Each number is 128 + 24 x the weight over its row's rms, rounded and kept within 0 to 255. Layers, rows and columns count from 0. Numbers have three digits each. The size before them is the row's rms in percent of the matrix's.

# layer 2 MLP down (transposed), 768x192, rms 0.049, rows 447-468, columns 0-63
105:134159098142140100133126173140064089137157115136109100095096081146090100150130137136084142076117151091120135127171145096114122096121137136182105151119098165143180126140133090089137116149137108
111:089127108117170128149146130117143124141127094113137140140157133134148081177100123158146161161151119133091129114115103106123101114079122093131134129154141133119173169130104124139093118126164109
103:120120110104144091130166092132097120094050140140103140112139107093156107111167106146141170090142121138124112159147145131120111129127156065116112171143171129110150138136152090131131118135115126
096:185171070113117129178153118072150117105129150121138144177127111138130125075091141152123133160140132166103154132149075114088124147137141100123099112150112121097132132076113115124138102107124088
107:149083108104130132147118095108125106110105137167113137124109125103156121131115134122154160155107138117121121099129121133125114121110085129181111130109134175118106105131132114146112086135158150
101:132133119127141171119111141147168146150117103144124130121168128137106147149128122112111077164102133088118189087125109099155104114121114110144135091112163123120131149130138107130149158119094089
096:109107161111052131132109132141147120148143122174107130122131126107119083066165179151115125141161106150154131122104112161115108129115104144139133136098126147118148141107104135137139144124124081
096:102127138125142120098092114085100122109124089164083139123151122137108101114129086130133142113124132134136126165115138125152097073105125102134154162058171102138086104139072122126116156122126113
102:114104108143110104132145114134141142125105140126139114125159147124098139104188119139141197157143101135174133131132107185131124131144125128175124107116118136135126128155126095098180144145104136
099:128117104120159128147181100153111147149130116123103109127116156149137147155125100113146140096121091115154146114134138120134093132147137085107062156134116133145129143132108137141088130086130122
085:158109146148139136122189141104135115104095148117117126170139154163121178135119170119095118116122129121125152148136148112132144079085158194101120116101127137109134111154154138092124145132120173
110:164156127112143135151130130122094143097124104112098140139097109140102205098152183122179148156139164163126087144130092104134123107101132063155107156084127135155115123115123109122078095116122150
102:114141137124092118135099100149089132140142153141121155143113138156156136092123179103126100133125152133125141142143147118131128190116126083153112112112164141120114165129132150155126084134147108
097:097120095083143148111163092120156114163161107145113140128158096080112109138156118139136180158133149102156161098159135128112104107149140117097131160107138209135101144110116087078133138164147150
099:115083130132169118133175138139126085118125137103137071163187099099110149113098119113139181111115146119161122147154107133107158167133115138116110139110086130130134142171115118101117165128130128
086:112175109164136150087117149149127104131099153134174123099148117126137148168200128109143137143063152122134089127110125115151084169111130121148127085137097124151107149106124122125156132151184139
097:128075108127116137144106165124162148161114121117095102126136156115076151138156153147154119125139075109119123130131119082136123127132120118173114127127093095112090108143150125160125152163084153
103:123133093123135124174213107153115119137133138163069112114115158119097134079133140125145088098124151184131099104140133116136202118144123126148103133128153132137110132113163108128156104130107140
085:120154119143141127121107123098122112129132115125147111128138130123124090107130121136121127135133157130157176132118171112117136081099081128133130098172160126147146099132126133111150139143128147
107:131156093165138132142127126125125134111149127127100102110092127105128132139145124112145119164138106117137142087101100113127153138104101134181119147135135127139142117122122117093123087148057118
095:136103178109130141131159116155114091133099114143121110124141115143110138081118093178117116117100115144136129111112130125139099104142133098141128170103141095117103130119157157089116175174150143
094:136104122124123123126139088092153154135119116111099148137138092105101099140114123152114174156114139135137124168128144147134102116089140167154127131091123125100078133160115133148189147169109124
# layer 2 MLP up, 768x192, rms 0.0822, rows 448-468, columns 0-63
106:124119136181124163135130123179121120117131128171117140093120161104129181098121114112113142130121149133152100148119086149124158134146143138137091128103124087155113148123099102144110134106114162
102:111086148200130183110117155117133129135067131139136074123163167102097113136147121103099094120134155112120111141130102143141159119121103148172134171140142133122130124124115125126139080116119087
090:097110114140092090096158151130125118105119161153088130118163109119117088124142100103093116117138117090151120073111123114128143153088103159126126146095128102133146170129134173144149101078132134
097:112130129125120137155106166147146098145113149143128098130126100139099147152115161119102089099160166164095126105147138129088096166154170084099124087132109094152123155137123146165118156144146098
099:118126135110126136131096139136172129145145150163109157080121135112141143147150145098124096123088083155109127095113106130100158095096113135101163145164100103151150151119122126110114140159107133
102:136111104160144135139100178103125133160168146119118115109151125090112140131140095118149150140149127153138111150082138116118131103146160104118166114148142130127117129129105136195118079071115120
094:101152107120180123130097161144149104101108144169106093122131139145093125104168146144129109117155124109147109132141126146147157112146142101179098120166119176107122150111133122182160156117157125
103:137137132103147148172108128084125118138132100123133158130134075090140114097092107141173128132098108139099093111155139159140143137108163137105142155151118087143117093169143126124087057114181135
099:094115139135121126159129115126131091115185132165126164114130119124082126136071151191129151142106136102140125125104136144182116065085150127135152077124117114138108107104127159110132165137117133
101:155138108102083114148129169174109127130102149108110120164108140153145095148181110140138123103171158115124143081083127128122148117105126143145094135179137132135141146078155151133124134124145167
109:111115126117130126133105120100126075126150136145114182148157098116119148131075133128104134105139091117102131150185125129114159140153140129102126085130144078122096141151116084144156100101072135
101:134105108112087096137118135123130147160110127088103136142124159090116091112118120137113125121154073103144161117120082128109096153155091156135139094142155110129136084107151134138172093159151120
094:148120129154110165156102141095118113115116133121086144127137166133194129126084132142133092119097102151111081093079153154170115134105120143126137143133130078166134124150098169159121153118108146
101:077135145099178081164104112148090118097136096147140112152146134086128075115139148146143123129130125108155160142141146155089113123156134148112156145127079117114131104121137120097151158116118144
090:107141154123120143142143124137120137154117124146121145151088148130130105140135132095145181134114100167135101107114168091126131132143078124112111093144173144120094150129133120162093109180070079
097:082121111095149123142135142113123153092150082137146122143122117109126115175130139128155172115104121097117099109128131168093099123148135124122144139115138103124140112132076143103091126130155127
102:123165149142107106151092134153127111124102146166182150106189130123142143143122137084105136107132083097133165134088087154173148120121148134141180107096135087078101129139097167099142160118132126
102:167111121121120066143072138120131134120104141117160134143128152126176125142148116145147165118122128121100163118153160108096143126139110106151119132149137136143101107133181164165121113106069129
107:096130155117119096144152137167106107132113165115157113160083147060138112099148116131152172112142122148121133140102108151115111133116149141117108081111136139143134135123161131168118152102163144
094:148142102110128137146092118150133112096113122145108128090160117119135106143197150164126155130121134113133137147108109150133160108089135149078156153137134156149130156132132145147112114114089095
093:145133100164080121077099114097116103137104156127162102092091103144127114108113136104125117146110113187139104130097122138084095109151126148126124150142115131154160188136132160071106141152124105